Weights of a small GPT-style language model, trained from scratch on English Wikipedia: rotary positions, 80M tokens.
Each number is 50 + 10 x the weight over its row's rms, rounded and kept within 0 to 99. Layers, rows and columns count from 0. The size before them is the row's rms in percent of the matrix's.

# layer 8 attention value, 128x128, rms 0.0768, rows 0-108, columns 0-63
122:38 41 57 31 62 62 44 49 41 46 72 48 44 48 38 41 47 36 46 57 43 44 52 46 59 63 56 61 32 38 59 66 67 52 43 38 53 42 32 49 51 49 37 40 64 56 46 43 32 44 53 53 53 29 67 53 50 52 37 59 56 58 42 55
116:41 49 55 41 37 45 46 55 47 52 65 62 39 49 38 56 48 45 51 48 49 56 49 40 44 62 53 50 32 33 51 73 38 50 59 51 57 60 29 37 60 59 57 58 51 35 56 43 56 36 55 37 50 32 53 48 45 53 39 39 49 58 48 42
119:63 56 36 43 48 62 46 46 53 36 52 56 50 41 60 35 70 44 47 46 50 59 48 41 53 24 54 49 39 59 28 65 52 61 58 46 59 47 41 49 51 72 41 58 56 49 53 53 36 55 50 66 53 48 47 48 50 66 57 51 25 60 54 38
116:42 58 32 43 55 54 69 41 72 40 61 55 54 60 57 68 52 43 33 42 55 56 22 52 48 53 60 43 50 38 39 29 44 45 46 35 31 37 51 65 58 40 54 52 40 54 62 46 56 52 44 50 51 46 46 50 53 56 49 29 47 54 54 39
124:54 47 62 37 54 49 42 09 47 48 41 59 62 40 60 47 45 58 56 54 67 54 36 52 38 44 49 60 62 49 36 51 25 45 58 53 46 49 56 49 60 45 48 56 47 61 56 44 33 41 41 49 48 54 62 46 47 49 56 45 41 44 53 67
128:62 48 43 58 54 44 45 51 38 32 57 45 40 50 55 27 55 55 43 33 60 49 38 48 61 41 38 46 53 55 46 45 60 63 67 67 43 44 59 62 46 56 46 60 43 47 55 62 50 47 85 48 46 30 18 54 46 56 44 52 47 54 56 34
123:47 49 52 50 41 61 36 68 43 47 75 56 48 44 66 48 55 54 57 64 56 49 39 50 51 38 45 52 47 68 60 52 42 51 48 47 47 40 47 45 42 49 48 25 65 55 38 64 24 48 49 48 51 66 52 51 48 46 60 58 32 43 73 41
114:61 47 52 63 53 41 27 47 53 53 40 53 44 56 52 48 71 53 50 32 43 43 61 66 56 33 51 43 65 66 39 46 67 51 52 61 49 45 46 45 45 51 60 41 55 53 34 53 49 37 59 47 38 60 42 58 58 47 43 44 47 41 45 32
124:69 39 55 60 43 55 54 43 49 44 59 61 54 64 45 53 53 54 53 37 57 47 47 49 46 51 59 39 43 47 50 56 61 68 51 28 35 37 48 41 59 46 53 53 50 48 37 56 54 47 25 45 48 44 40 46 40 77 35 67 50 62 64 59
115:56 42 53 45 42 31 41 44 33 47 43 51 47 61 51 40 43 50 62 47 64 65 63 44 61 33 40 53 55 56 64 51 53 30 59 63 52 47 52 39 46 62 41 46 38 53 61 42 48 53 42 48 50 58 56 44 53 51 39 51 52 56 42 31
121:47 45 46 46 39 57 37 56 44 66 37 27 56 55 55 56 46 48 42 54 52 54 53 50 66 75 52 53 31 62 48 48 35 27 34 50 49 38 43 45 60 26 47 43 57 62 57 45 44 68 59 62 47 59 50 46 53 38 61 37 57 53 56 45
129:85 57 57 59 56 53 44 47 50 41 55 54 64 84 43 50 44 62 51 35 74 50 44 57 49 73 49 30 42 48 44 43 51 55 27 56 34 44 45 45 47 51 48 62 56 47 48 49 42 51 66 51 54 43 60 46 54 62 52 50 39 38 58 37
130:58 56 58 57 57 35 58 59 49 51 44 46 39 48 34 66 44 59 37 65 40 46 63 50 69 36 40 45 45 52 46 51 38 55 54 57 59 25 42 52 42 55 46 52 61 51 35 56 63 51 50 45 57 54 38 45 48 42 39 69 35 59 53 54
128:62 36 32 66 66 40 54 42 47 34 72 24 72 63 31 44 53 50 40 33 56 46 52 57 47 63 47 53 51 49 50 66 50 49 58 67 38 50 42 39 48 54 49 66 60 52 42 50 45 61 62 47 55 45 25 49 44 55 44 43 64 53 46 55
119:25 42 51 74 37 53 52 53 44 51 66 61 41 54 32 48 52 24 42 45 56 53 53 40 46 58 46 73 42 54 60 56 49 55 48 56 47 57 51 45 49 48 53 59 56 39 34 56 48 38 55 43 56 39 63 56 43 55 73 49 58 42 46 66
120:53 78 63 59 51 53 43 44 51 54 42 48 65 65 68 71 72 69 43 66 39 48 57 50 52 28 44 36 57 70 37 48 35 51 34 47 45 48 47 42 50 61 52 57 52 52 36 38 38 62 69 61 43 54 41 53 47 59 53 54 62 53 50 51
127:39 30 52 64 73 47 45 33 49 44 25 46 37 58 42 62 52 59 48 56 58 30 57 53 59 51 50 58 51 49 55 49 61 43 43 59 46 74 53 46 49 45 45 64 38 52 40 45 44 45 44 50 53 49 43 47 44 69 53 37 50 59 48 61
111:58 44 52 35 45 27 64 46 77 32 61 45 51 62 54 36 58 66 65 34 63 53 60 47 56 44 57 37 68 65 47 49 44 51 44 45 41 27 59 47 50 53 48 32 63 76 42 53 55 49 47 40 49 73 55 55 48 51 58 53 44 46 59 51
131:62 56 41 50 35 52 40 38 41 47 61 40 38 61 52 60 54 48 38 47 77 47 41 46 57 54 46 55 43 57 48 50 58 54 34 57 50 49 39 35 54 50 50 53 40 44 65 52 39 40 62 24 54 58 51 42 50 59 57 41 57 64 47 56
118:53 54 51 54 49 41 41 59 62 41 52 46 50 62 56 47 70 47 49 43 28 57 61 50 50 44 52 57 61 55 64 27 54 43 41 38 43 39 49 51 48 45 48 48 65 66 62 44 80 69 69 38 43 43 53 61 59 50 41 47 67 36 35 39
117:39 48 42 36 65 36 35 47 27 52 48 54 55 71 48 41 68 43 52 63 56 45 54 49 56 51 50 48 61 56 54 47 53 37 59 56 50 46 51 56 45 49 48 52 44 50 44 34 65 53 57 56 45 62 51 54 54 43 45 55 71 41 38 43
124:68 51 60 47 46 65 35 33 51 56 45 41 54 50 63 59 35 62 50 42 51 57 55 43 40 35 64 35 44 51 56 62 52 53 49 48 63 61 45 34 54 62 52 36 54 40 56 54 37 39 62 27 52 49 55 55 49 55 32 44 38 47 39 49
126:52 45 48 57 69 54 64 48 43 42 55 48 32 57 64 58 55 44 39 54 47 43 59 53 44 54 57 64 55 47 35 47 36 27 46 65 50 43 52 51 59 53 49 45 48 24 47 47 50 61 34 50 49 45 58 42 45 86 45 47 57 51 44 54
127:51 44 56 41 52 39 51 49 39 47 51 43 40 52 53 65 44 47 49 69 61 50 34 49 45 47 52 68 45 55 75 51 60 29 56 76 49 40 52 58 49 48 44 53 56 42 30 59 37 49 31 51 46 38 61 50 49 55 61 68 43 46 63 37
115:51 49 51 40 67 49 65 60 53 53 72 56 33 63 51 55 55 32 45 38 08 46 45 55 40 47 57 63 34 34 36 40 56 52 40 62 46 38 50 57 47 51 56 53 43 48 50 43 23 41 54 51 43 44 50 52 56 40 62 47 49 39 45 60
125:52 44 41 44 54 45 44 41 42 38 39 49 52 60 46 51 53 51 50 44 38 40 47 52 57 43 53 56 49 43 55 35 80 61 46 69 54 53 44 45 54 48 49 55 54 50 76 45 42 33 50 39 51 46 36 50 47 55 38 47 42 54 29 44
111:53 40 42 46 32 49 38 47 64 47 38 32 27 48 40 54 70 55 52 55 57 44 60 56 62 43 54 46 58 53 46 49 78 42 53 39 42 49 52 42 51 35 47 44 48 53 40 49 58 41 16 47 41 57 58 53 56 51 23 53 48 44 46 60
122:66 57 50 60 45 42 46 55 42 48 58 45 65 38 38 25 37 48 47 29 66 64 40 43 40 45 60 78 54 46 64 48 45 37 57 61 49 45 55 43 53 39 45 61 55 37 67 47 50 61 46 53 59 51 42 51 52 50 47 56 57 59 40 35
127:61 60 68 25 65 35 54 53 50 47 40 36 63 49 46 47 31 41 46 61 44 39 47 43 55 55 45 40 42 46 46 62 27 53 36 59 57 49 23 47 46 45 54 66 52 57 48 42 46 45 53 61 51 47 51 55 53 33 39 38 48 50 50 45
124:63 54 38 57 52 16 58 51 62 45 24 55 45 42 62 47 75 48 60 51 53 46 50 46 56 44 46 46 65 58 35 62 59 45 64 39 55 43 42 44 52 37 58 62 58 44 58 53 48 52 52 53 48 54 24 59 52 53 62 37 41 44 48 33
125:45 47 66 57 39 42 49 38 47 50 45 45 46 53 51 44 56 42 38 41 37 47 55 46 51 47 50 56 63 54 55 64 62 59 49 19 49 43 42 59 63 54 49 48 46 46 50 54 35 39 46 55 47 52 51 52 50 39 43 53 68 53 55 30
129:49 38 50 41 55 32 58 44 50 46 51 54 47 48 48 47 59 58 65 48 59 50 57 57 54 50 46 56 58 59 57 40 43 58 45 55 45 30 46 45 51 42 45 32 70 67 61 46 30 64 62 48 53 43 48 49 48 44 55 53 43 48 58 42
124:59 43 64 30 41 36 49 41 60 46 57 39 59 58 47 35 40 47 60 51 54 40 44 43 54 51 50 59 52 51 54 29 64 57 41 54 53 46 64 50 56 63 52 56 36 48 46 44 62 41 69 44 50 44 54 56 46 56 48 60 45 45 58 68
129:37 52 32 59 35 63 55 55 45 40 48 56 69 54 54 57 50 50 53 39 40 55 46 56 49 39 44 68 54 43 64 59 59 57 33 46 47 47 73 54 55 66 57 50 23 60 48 55 46 54 54 46 50 36 48 37 47 50 48 75 41 50 52 65
120:38 33 50 63 46 61 44 30 46 47 69 42 47 61 55 33 69 47 43 69 51 34 58 51 56 55 50 37 38 52 24 56 56 54 52 32 55 37 58 50 59 51 51 55 45 49 44 47 57 55 56 52 59 46 34 47 51 63 50 52 49 51 61 38
130:36 41 41 47 61 69 60 49 43 53 57 50 30 57 56 48 47 33 57 41 70 56 56 57 59 60 49 35 52 50 34 37 25 39 42 39 54 71 54 57 63 43 46 42 49 34 57 37 71 46 48 45 55 69 71 47 44 70 43 24 60 51 51 48
111:51 51 76 36 49 53 45 51 52 39 54 50 41 67 50 40 65 52 50 61 68 54 55 49 65 39 47 58 40 61 56 42 60 53 39 23 55 46 49 53 52 60 50 53 35 46 56 38 37 56 55 48 44 54 68 48 49 63 47 53 50 53 55 42
126:34 69 49 64 64 66 44 47 48 49 56 39 73 36 50 45 38 50 48 57 63 39 52 47 37 47 37 35 54 44 35 18 43 70 65 54 56 73 48 43 49 53 57 59 56 32 34 44 53 47 50 68 56 53 55 51 50 45 46 50 49 42 43 48
123:45 53 44 36 37 50 71 48 53 45 35 67 50 61 59 33 58 43 51 45 35 61 50 41 33 55 62 57 59 57 50 35 56 53 55 35 52 39 45 39 56 38 49 31 56 48 66 30 58 46 48 48 48 51 48 52 51 42 47 46 54 48 46 48
120:42 53 45 47 44 51 41 55 56 47 38 39 60 49 59 31 38 59 50 50 59 53 35 43 51 46 43 47 72 37 75 50 45 46 76 39 63 67 67 55 64 57 48 44 44 52 67 63 65 52 43 50 57 70 42 42 52 40 39 54 70 48 38 45
130:47 31 64 67 49 43 48 55 55 44 47 71 45 72 53 39 64 46 49 47 57 39 49 49 37 75 50 51 31 61 39 47 69 37 46 45 50 54 57 42 56 44 59 59 52 42 64 51 70 66 39 56 48 55 43 51 53 52 69 43 50 44 53 40
141:70 53 53 57 50 27 48 64 34 54 56 68 45 35 25 24 40 57 54 57 51 50 56 60 55 57 51 68 54 27 30 56 54 45 44 68 47 54 56 58 51 44 49 50 45 52 51 33 37 33 25 44 49 59 34 54 44 52 58 39 48 42 61 52
123:76 46 50 59 47 63 53 45 61 64 67 61 33 69 47 85 48 32 32 46 47 49 37 52 43 37 51 45 61 56 37 64 42 33 39 37 51 40 41 52 50 48 44 57 58 44 53 68 52 44 50 38 48 57 42 56 54 56 49 50 60 43 58 54
123:43 59 55 66 48 46 34 58 42 50 37 63 50 73 60 59 46 47 55 53 51 50 55 46 44 38 39 55 48 41 54 47 40 56 48 63 52 43 59 35 56 53 49 36 57 49 58 44 24 48 55 40 53 65 37 44 49 66 39 44 60 52 50 50
123:34 55 63 41 62 45 57 44 48 46 71 54 47 62 50 51 58 66 39 48 50 42 47 41 51 46 57 44 63 43 56 46 49 40 56 40 49 45 42 49 49 44 47 66 58 57 35 59 34 38 45 61 55 65 54 53 53 61 42 58 64 45 54 58
119:29 65 41 48 44 43 36 52 73 58 46 52 55 42 45 75 40 63 53 44 68 47 48 46 40 44 52 40 64 53 45 50 62 46 71 50 58 49 36 30 58 46 47 41 60 52 50 51 49 61 25 39 49 51 79 44 48 58 43 38 54 43 46 34
129:43 47 42 46 46 53 46 55 40 50 60 42 60 68 50 59 38 63 58 57 31 54 42 48 37 36 48 47 45 36 42 71 39 55 59 47 45 51 50 60 36 61 54 40 30 66 48 64 57 61 38 36 44 56 21 51 51 56 54 58 46 50 66 73
126:44 50 49 31 46 61 46 55 28 57 43 50 53 65 49 48 63 61 41 42 56 49 44 52 58 36 44 28 54 58 54 41 49 43 36 48 43 37 45 44 58 53 46 51 55 69 62 59 57 52 42 56 53 74 38 47 39 51 52 53 40 58 54 74
119:82 37 59 56 37 49 40 36 56 44 33 69 57 51 66 39 57 56 74 64 66 50 58 44 46 74 54 47 36 45 56 59 70 73 63 48 61 51 55 23 45 43 58 41 63 48 47 37 54 49 44 41 43 34 55 44 61 52 50 65 60 44 51 47
134:46 42 51 57 57 54 47 31 54 47 65 61 30 40 60 62 65 53 50 57 45 45 36 53 42 58 52 60 44 41 70 31 52 52 76 46 48 42 59 46 44 43 56 51 54 57 59 50 52 38 31 45 57 57 50 50 50 44 44 56 48 47 41 64
116:55 53 60 50 51 55 58 55 29 65 56 41 37 49 77 53 60 44 52 41 45 55 64 38 40 47 61 52 47 38 28 51 38 41 43 61 53 50 76 55 51 56 44 35 59 39 40 44 55 56 70 43 56 65 38 64 44 49 55 58 43 38 51 34
120:41 38 34 49 60 51 42 52 42 46 54 36 45 54 50 39 78 54 50 49 42 37 50 54 52 53 43 40 55 54 53 67 40 41 65 61 55 54 26 53 62 63 54 64 44 63 75 56 43 55 37 51 49 66 41 47 51 58 43 32 46 57 53 34
129:29 54 62 54 33 38 39 36 71 53 47 53 66 42 46 65 39 60 53 56 35 48 58 49 61 47 58 54 49 30 44 45 48 50 46 20 55 42 58 44 60 43 53 56 48 76 37 49 63 52 45 58 57 52 19 49 55 39 51 67 44 57 51 58
121:34 59 64 52 36 33 47 46 52 47 55 55 50 37 45 45 61 51 40 53 36 57 50 42 50 60 53 50 39 36 58 55 49 45 50 51 47 41 44 45 57 49 51 45 64 61 41 48 30 43 45 58 60 63 41 47 49 46 50 32 44 49 48 30
116:46 48 56 61 49 44 48 52 60 61 37 47 51 61 47 41 35 57 37 37 53 54 38 45 50 51 47 43 58 60 41 66 54 67 66 48 61 39 57 51 52 52 45 12 40 59 64 60 33 56 48 41 56 57 52 49 58 42 46 46 57 54 54 20
126:24 40 66 38 51 60 53 45 68 52 65 42 44 52 52 48 67 60 58 50 32 48 74 60 55 66 51 34 39 39 56 46 53 65 44 39 57 53 49 48 48 52 52 37 44 50 59 47 52 52 58 50 55 46 56 44 55 40 40 41 36 49 48 25
124:67 45 50 53 35 57 51 29 57 42 49 60 47 47 60 52 71 33 38 54 68 41 47 58 37 50 40 44 62 64 56 47 76 54 44 53 52 56 52 41 56 53 45 57 48 47 53 32 28 70 47 52 52 35 59 48 57 51 67 59 58 48 53 43
122:61 62 48 43 22 54 46 53 46 58 26 45 46 52 57 42 74 72 67 48 66 58 50 55 43 56 55 57 31 68 51 48 45 43 47 68 50 49 64 36 47 50 54 47 50 60 56 52 39 44 48 49 47 55 70 46 45 52 67 40 30 65 49 56
121:55 50 49 37 64 34 58 38 40 56 43 50 51 56 42 40 42 48 39 59 34 46 41 52 40 53 55 64 64 62 64 64 54 39 59 56 45 44 41 54 47 38 51 61 45 46 52 49 40 54 48 49 46 50 31 57 54 44 54 56 56 52 46 63
123:69 50 68 56 48 65 44 51 53 53 27 58 56 43 48 33 49 55 47 54 45 56 54 55 57 61 45 39 65 57 67 26 42 63 40 47 39 63 64 47 37 49 45 79 36 61 54 39 48 47 45 55 51 40 43 52 54 51 58 53 53 45 58 68
125:31 66 56 44 65 60 38 61 40 52 50 53 65 33 61 30 57 54 37 54 48 45 44 48 58 52 44 44 56 37 41 27 38 68 76 37 59 51 39 46 54 50 47 64 48 46 58 48 41 46 32 59 57 52 40 53 50 44 34 37 48 35 56 31
121:33 44 47 40 54 44 51 67 55 62 56 41 48 58 49 73 33 43 67 43 47 47 56 50 57 31 45 40 65 62 33 27 53 64 41 56 61 46 46 45 41 45 42 55 40 44 57 49 39 39 42 43 52 46 64 48 49 57 51 27 39 44 62 49
114:54 41 66 42 62 62 37 60 47 57 47 50 33 65 62 49 52 44 60 50 53 44 52 50 50 25 51 46 36 54 28 46 72 70 55 38 58 48 62 41 47 62 57 28 52 34 67 38 33 42 51 48 53 66 38 47 41 55 45 45 39 53 44 73
125:60 46 59 50 53 54 38 57 57 56 56 43 70 49 57 37 37 39 63 40 54 55 50 37 49 62 58 54 31 41 52 59 51 50 48 55 61 44 57 34 49 54 46 29 59 55 53 46 58 52 74 49 49 55 43 60 48 32 41 57 60 45 55 10
074:68 55 52 51 45 35 37 52 49 59 35 55 58 45 56 38 35 34 58 59 50 37 56 44 40 58 47 39 41 48 42 77 65 35 54 67 56 36 61 50 47 59 39 74 46 45 52 44 38 54 31 61 40 54 70 50 36 46 70 46 61 61 43 47
068:37 60 61 48 38 55 47 55 66 46 61 49 57 43 38 60 57 53 45 63 43 58 46 49 58 35 43 52 45 46 67 41 51 65 59 39 33 38 44 40 55 44 51 44 54 54 57 46 54 54 43 47 48 45 48 61 46 38 68 61 64 48 45 44
066:41 46 58 42 49 53 51 57 51 57 29 46 23 40 40 27 53 42 52 45 67 40 55 44 48 43 55 45 65 55 36 43 60 48 46 61 50 46 46 51 51 62 40 35 41 47 47 56 51 46 46 69 59 57 54 31 54 58 54 58 52 59 39 31
067:23 52 38 45 54 78 56 53 53 65 58 50 41 58 55 69 45 65 39 62 40 51 56 47 33 61 44 38 54 40 47 54 57 47 53 45 59 51 67 55 50 52 54 47 49 32 31 45 40 44 51 49 50 48 68 51 63 64 57 63 43 55 46 49
065:62 44 29 56 48 33 49 38 62 50 62 51 47 48 44 62 34 51 48 48 62 51 45 52 50 63 52 54 44 62 45 48 59 49 58 57 35 48 58 54 69 26 42 38 54 56 50 50 58 53 51 57 58 42 40 53 47 50 65 30 50 36 48 54
070:58 40 55 47 48 35 39 40 61 55 50 59 67 42 31 71 65 41 56 56 48 48 42 50 48 50 55 72 44 39 55 63 49 39 49 46 42 41 57 45 24 44 49 50 54 58 62 66 53 62 35 59 45 53 66 39 50 47 50 42 62 45 34 42
069:44 48 45 51 45 49 46 68 62 47 91 54 56 55 35 58 40 58 33 38 44 45 48 47 47 44 49 42 52 50 43 52 57 49 61 29 52 48 55 58 55 40 49 43 45 53 52 52 57 22 38 57 49 51 33 47 49 31 48 59 36 42 37 55
077:54 68 60 49 63 53 26 40 31 45 56 48 49 44 48 28 76 43 51 75 59 35 49 57 57 40 50 51 58 44 53 46 60 46 56 41 35 48 42 35 41 51 46 35 43 51 62 44 55 36 60 52 42 42 49 45 50 60 46 55 44 44 37 44
072:62 39 34 55 58 29 52 53 53 44 59 47 50 58 62 37 57 41 43 53 56 48 50 57 52 52 49 33 51 52 50 59 55 55 56 60 36 63 57 60 55 61 48 30 55 57 63 55 46 60 45 31 53 47 61 42 49 42 40 55 33 38 46 26
073:22 33 50 40 46 57 57 45 54 50 36 52 62 55 44 53 47 40 52 52 50 45 50 53 42 49 61 35 53 22 40 47 32 56 50 42 37 60 68 34 55 51 50 39 48 54 56 41 63 53 36 49 54 53 68 52 49 45 53 44 63 53 54 59
070:51 62 44 46 57 49 69 52 58 38 52 62 31 49 42 53 60 64 59 36 52 47 42 46 59 43 55 39 47 44 67 50 49 60 45 54 57 48 40 54 53 43 48 33 38 41 53 49 71 36 58 67 54 50 60 54 40 59 61 34 58 48 53 61
065:62 44 41 39 54 54 52 63 74 56 45 64 42 61 39 30 78 43 43 40 50 52 42 58 59 60 46 35 52 74 48 51 68 46 54 74 63 55 43 44 53 30 43 69 53 37 37 61 41 65 48 40 49 55 63 64 41 45 48 39 43 44 46 32
065:63 54 39 44 59 57 50 61 36 39 71 53 62 57 42 41 39 44 49 41 52 44 53 57 65 51 44 58 48 55 38 44 59 52 64 61 47 48 70 45 64 51 57 57 55 44 50 43 43 51 39 26 50 42 54 52 51 60 43 69 47 48 42 64
069:54 37 56 37 59 53 75 49 36 55 45 54 36 58 43 62 48 58 55 46 41 51 51 50 52 60 53 29 58 48 45 60 44 79 34 68 58 64 40 49 49 62 49 50 47 46 30 47 49 29 56 57 54 50 65 56 52 51 51 51 56 61 65 51
067:54 35 49 53 45 47 33 45 52 63 30 45 44 50 37 38 43 46 52 56 64 43 55 56 48 57 44 34 55 47 36 60 49 57 43 46 49 31 51 48 49 65 44 73 66 47 36 42 42 59 44 50 44 60 54 45 39 29 59 66 45 61 46 42
064:42 46 74 57 54 54 38 31 46 36 24 51 47 48 49 33 57 62 58 58 40 44 52 40 41 40 40 59 50 57 37 48 49 60 56 58 62 44 41 35 41 43 46 60 42 38 67 63 55 46 51 47 50 52 50 37 45 72 54 50 54 48 49 33
063:62 63 58 44 54 34 50 44 45 51 58 55 30 36 50 53 56 44 57 40 44 39 43 42 46 60 50 47 46 58 44 42 53 45 45 40 65 68 25 42 51 40 36 49 40 51 48 57 63 56 69 47 57 46 49 58 55 52 35 43 38 24 52 54
069:55 32 47 56 30 30 53 49 31 53 56 50 50 55 43 64 38 60 35 33 66 35 34 45 50 43 50 37 59 42 50 60 44 63 41 48 58 49 57 53 46 53 58 53 68 52 51 64 61 48 53 44 47 60 48 48 44 40 40 44 56 47 66 52
064:56 53 57 63 61 22 46 49 38 41 43 39 53 63 54 34 47 53 56 72 47 37 46 56 50 53 44 63 48 60 58 46 43 68 41 61 31 65 49 45 24 36 52 44 48 44 54 50 43 53 40 57 37 60 54 58 52 46 45 53 37 32 44 34
061:52 49 39 61 57 38 46 34 52 46 60 44 60 49 34 48 43 66 59 49 55 33 65 51 43 32 63 56 58 36 40 52 41 61 45 58 47 63 66 45 25 46 46 56 52 45 76 52 53 58 66 40 52 42 50 57 53 54 51 52 61 45 61 38
072:49 47 40 35 44 76 57 48 55 41 50 52 72 54 64 43 42 54 51 47 48 60 38 53 60 42 61 45 51 51 26 63 49 58 44 38 39 54 64 50 56 50 53 35 54 55 47 60 33 47 45 70 51 46 48 45 45 48 49 41 59 46 33 53
073:45 57 44 46 47 48 49 71 48 46 46 49 33 54 30 52 32 75 49 38 43 53 46 48 50 49 51 46 60 32 50 54 55 53 37 74 54 59 44 55 52 46 38 34 42 39 46 47 62 41 50 48 51 55 46 52 55 47 58 38 63 61 59 60
069:59 59 32 51 58 67 37 52 43 61 57 44 47 45 56 42 50 43 39 50 48 53 51 54 50 50 48 31 58 69 60 52 67 40 66 57 62 60 53 63 43 41 47 55 52 49 32 37 45 52 51 41 52 52 46 52 58 56 52 52 38 43 44 49
066:19 48 54 47 52 39 40 38 47 56 42 39 59 33 50 69 33 39 64 55 62 46 58 45 54 38 52 60 62 44 48 23 57 71 62 58 46 45 71 46 51 58 57 52 55 40 58 50 45 33 37 54 50 38 58 59 50 49 53 48 54 50 45 56
076:66 63 48 47 42 41 50 40 40 40 67 58 54 57 48 44 44 59 40 51 50 43 57 47 39 28 47 52 69 46 32 45 44 39 17 56 41 69 52 42 56 54 55 29 50 60 56 53 49 42 63 45 55 38 36 43 49 46 51 49 45 36 61 64
078:44 45 51 51 63 46 53 54 58 52 77 50 42 52 54 52 61 25 56 60 52 60 41 54 43 55 47 42 52 63 33 26 30 42 48 55 44 36 39 47 51 38 57 52 52 53 52 47 64 85 36 48 52 52 55 55 60 50 39 56 34 42 34 55
067:43 56 48 43 48 64 36 43 50 44 40 33 34 47 70 60 54 61 59 45 52 53 55 60 59 62 41 42 57 47 45 55 41 39 64 33 63 55 36 67 54 60 57 69 55 28 49 43 45 62 41 41 46 36 42 56 56 60 40 51 64 53 70 47
076:81 55 28 54 51 60 60 48 37 48 38 45 43 61 73 58 49 57 60 41 46 50 42 64 50 37 50 43 41 59 61 62 55 51 44 46 41 66 47 59 53 49 51 24 54 46 48 39 55 53 56 52 57 23 55 38 53 56 39 40 59 43 58 61
071:44 44 47 47 42 55 48 78 45 33 61 49 53 58 56 50 55 59 54 49 41 57 56 52 47 49 42 66 54 49 52 46 45 58 69 46 49 45 73 44 48 37 51 68 56 43 42 34 47 49 55 35 50 62 36 47 55 44 39 61 45 56 62 54
070:68 52 36 54 55 55 50 66 28 32 42 43 35 47 65 39 67 70 52 37 61 52 52 41 58 50 54 62 43 33 57 47 57 57 59 40 56 58 49 48 59 52 46 63 38 33 40 60 51 49 57 54 48 52 39 47 45 56 51 38 65 51 50 50
067:39 27 51 39 45 54 55 57 35 58 61 42 37 49 36 56 42 37 54 66 45 54 53 47 48 52 51 40 54 43 38 45 33 48 46 51 51 43 37 65 52 49 50 49 57 60 43 53 32 42 48 58 47 59 48 48 55 57 55 47 54 43 45 43
067:45 45 54 44 39 64 50 60 46 56 38 45 54 61 58 52 50 66 47 61 33 56 45 59 65 48 56 52 63 45 51 52 38 85 39 71 57 51 48 49 44 66 64 58 59 51 53 58 53 39 29 47 52 50 49 61 54 57 40 48 55 41 46 46
076:51 41 62 69 68 69 53 51 68 56 54 51 52 35 43 65 46 58 55 48 49 56 55 60 63 50 46 56 51 77 44 39 58 33 51 27 44 56 60 44 63 43 60 46 58 42 51 56 49 59 34 54 54 41 45 45 54 55 58 40 42 39 51 50
065:38 58 57 63 58 51 70 50 49 37 50 39 52 49 52 51 37 63 51 44 33 49 53 51 62 29 60 61 45 50 55 53 42 62 59 52 59 47 36 66 37 38 50 50 64 41 39 43 48 49 58 32 51 52 29 61 61 64 45 41 53 34 65 52
069:39 42 51 40 38 51 47 49 63 56 59 38 43 55 58 60 55 62 59 56 33 66 57 63 27 64 31 52 55 67 31 42 40 38 41 61 51 64 52 49 48 50 53 55 52 58 44 54 44 65 58 38 45 60 45 44 46 52 50 50 39 47 50 50
072:49 45 55 55 67 58 49 59 49 48 49 40 52 50 52 44 61 44 58 54 33 47 47 60 49 58 65 61 57 47 40 50 36 71 42 71 47 58 41 53 31 52 51 48 62 44 41 47 36 35 32 32 53 42 76 50 53 57 42 44 57 60 59 48
076:43 57 26 47 65 60 55 52 55 61 49 61 42 54 46 56 46 51 27 45 43 57 53 36 26 62 46 24 42 56 57 48 42 37 68 43 47 65 34 52 57 42 44 40 69 54 45 50 53 41 43 57 37 57 40 43 51 42 42 49 40 39 56 60
073:36 48 58 53 48 48 35 59 57 43 62 41 34 56 50 45 57 69 55 55 48 51 58 60 60 44 47 40 38 60 79 29 46 62 65 34 38 41 52 57 47 31 48 45 42 42 47 53 63 51 45 43 47 68 45 50 47 29 56 53 56 59 65 33
068:55 56 50 56 62 45 59 56 56 55 23 64 33 52 51 40 49 64 60 36 65 50 59 56 50 53 56 56 61 46 32 73 51 30 25 58 47 77 34 57 37 49 47 27 46 43 56 43 69 63 53 48 53 31 58 45 47 47 56 48 50 44 35 48
072:44 44 64 31 43 56 44 37 61 48 38 47 38 55 64 59 50 70 53 61 76 48 49 48 53 57 40 36 37 56 46 58 58 51 48 27 41 48 49 35 52 58 60 58 42 50 45 47 66 36 55 68 42 54 53 42 55 49 44 45 40 53 59 47
068:48 36 53 50 73 74 53 66 62 56 37 65 43 60 44 44 45 41 42 52 57 48 48 47 40 36 53 53 49 49 36 40 45 38 47 52 65 44 62 52 53 61 39 47 41 32 38 65 40 49 54 62 50 51 48 61 44 59 68 44 58 65 43 52
071:32 38 66 38 51 55 54 69 26 42 60 47 36 32 32 51 48 74 58 56 34 51 37 63 55 53 49 61 48 42 52 34 40 57 35 63 53 61 65 48 50 63 45 39 35 56 41 53 49 47 63 55 58 52 63 29 44 44 55 37 55 49 62 45
073:48 52 56 40 52 51 41 47 61 58 65 64 68 44 42 47 49 35 41 43 63 54 49 48 53 33 42 43 70 56 49 40 40 39 57 36 57 45 61 56 48 34 50 63 52 47 53 50 51 62 50 54 43 48 39 54 62 43 43 45 50 41 55 73
069:61 70 44 48 35 58 64 43 63 61 45 59 64 54 69 51 53 52 33 39 53 42 43 57 41 34 59 56 47 41 38 64 51 43 37 40 58 67 62 59 50 41 46 65 71 50 39 53 39 56 36 30 49 43 59 56 51 51 47 70 47 34 70 33
069:59 64 49 43 51 54 37 40 47 57 27 46 37 54 53 56 48 45 54 48 77 36 40 61 55 38 50 44 55 44 60 65 57 42 33 39 31 86 40 54 53 53 47 53 42 46 48 69 50 50 56 63 56 44 54 49 41 55 56 51 61 49 38 46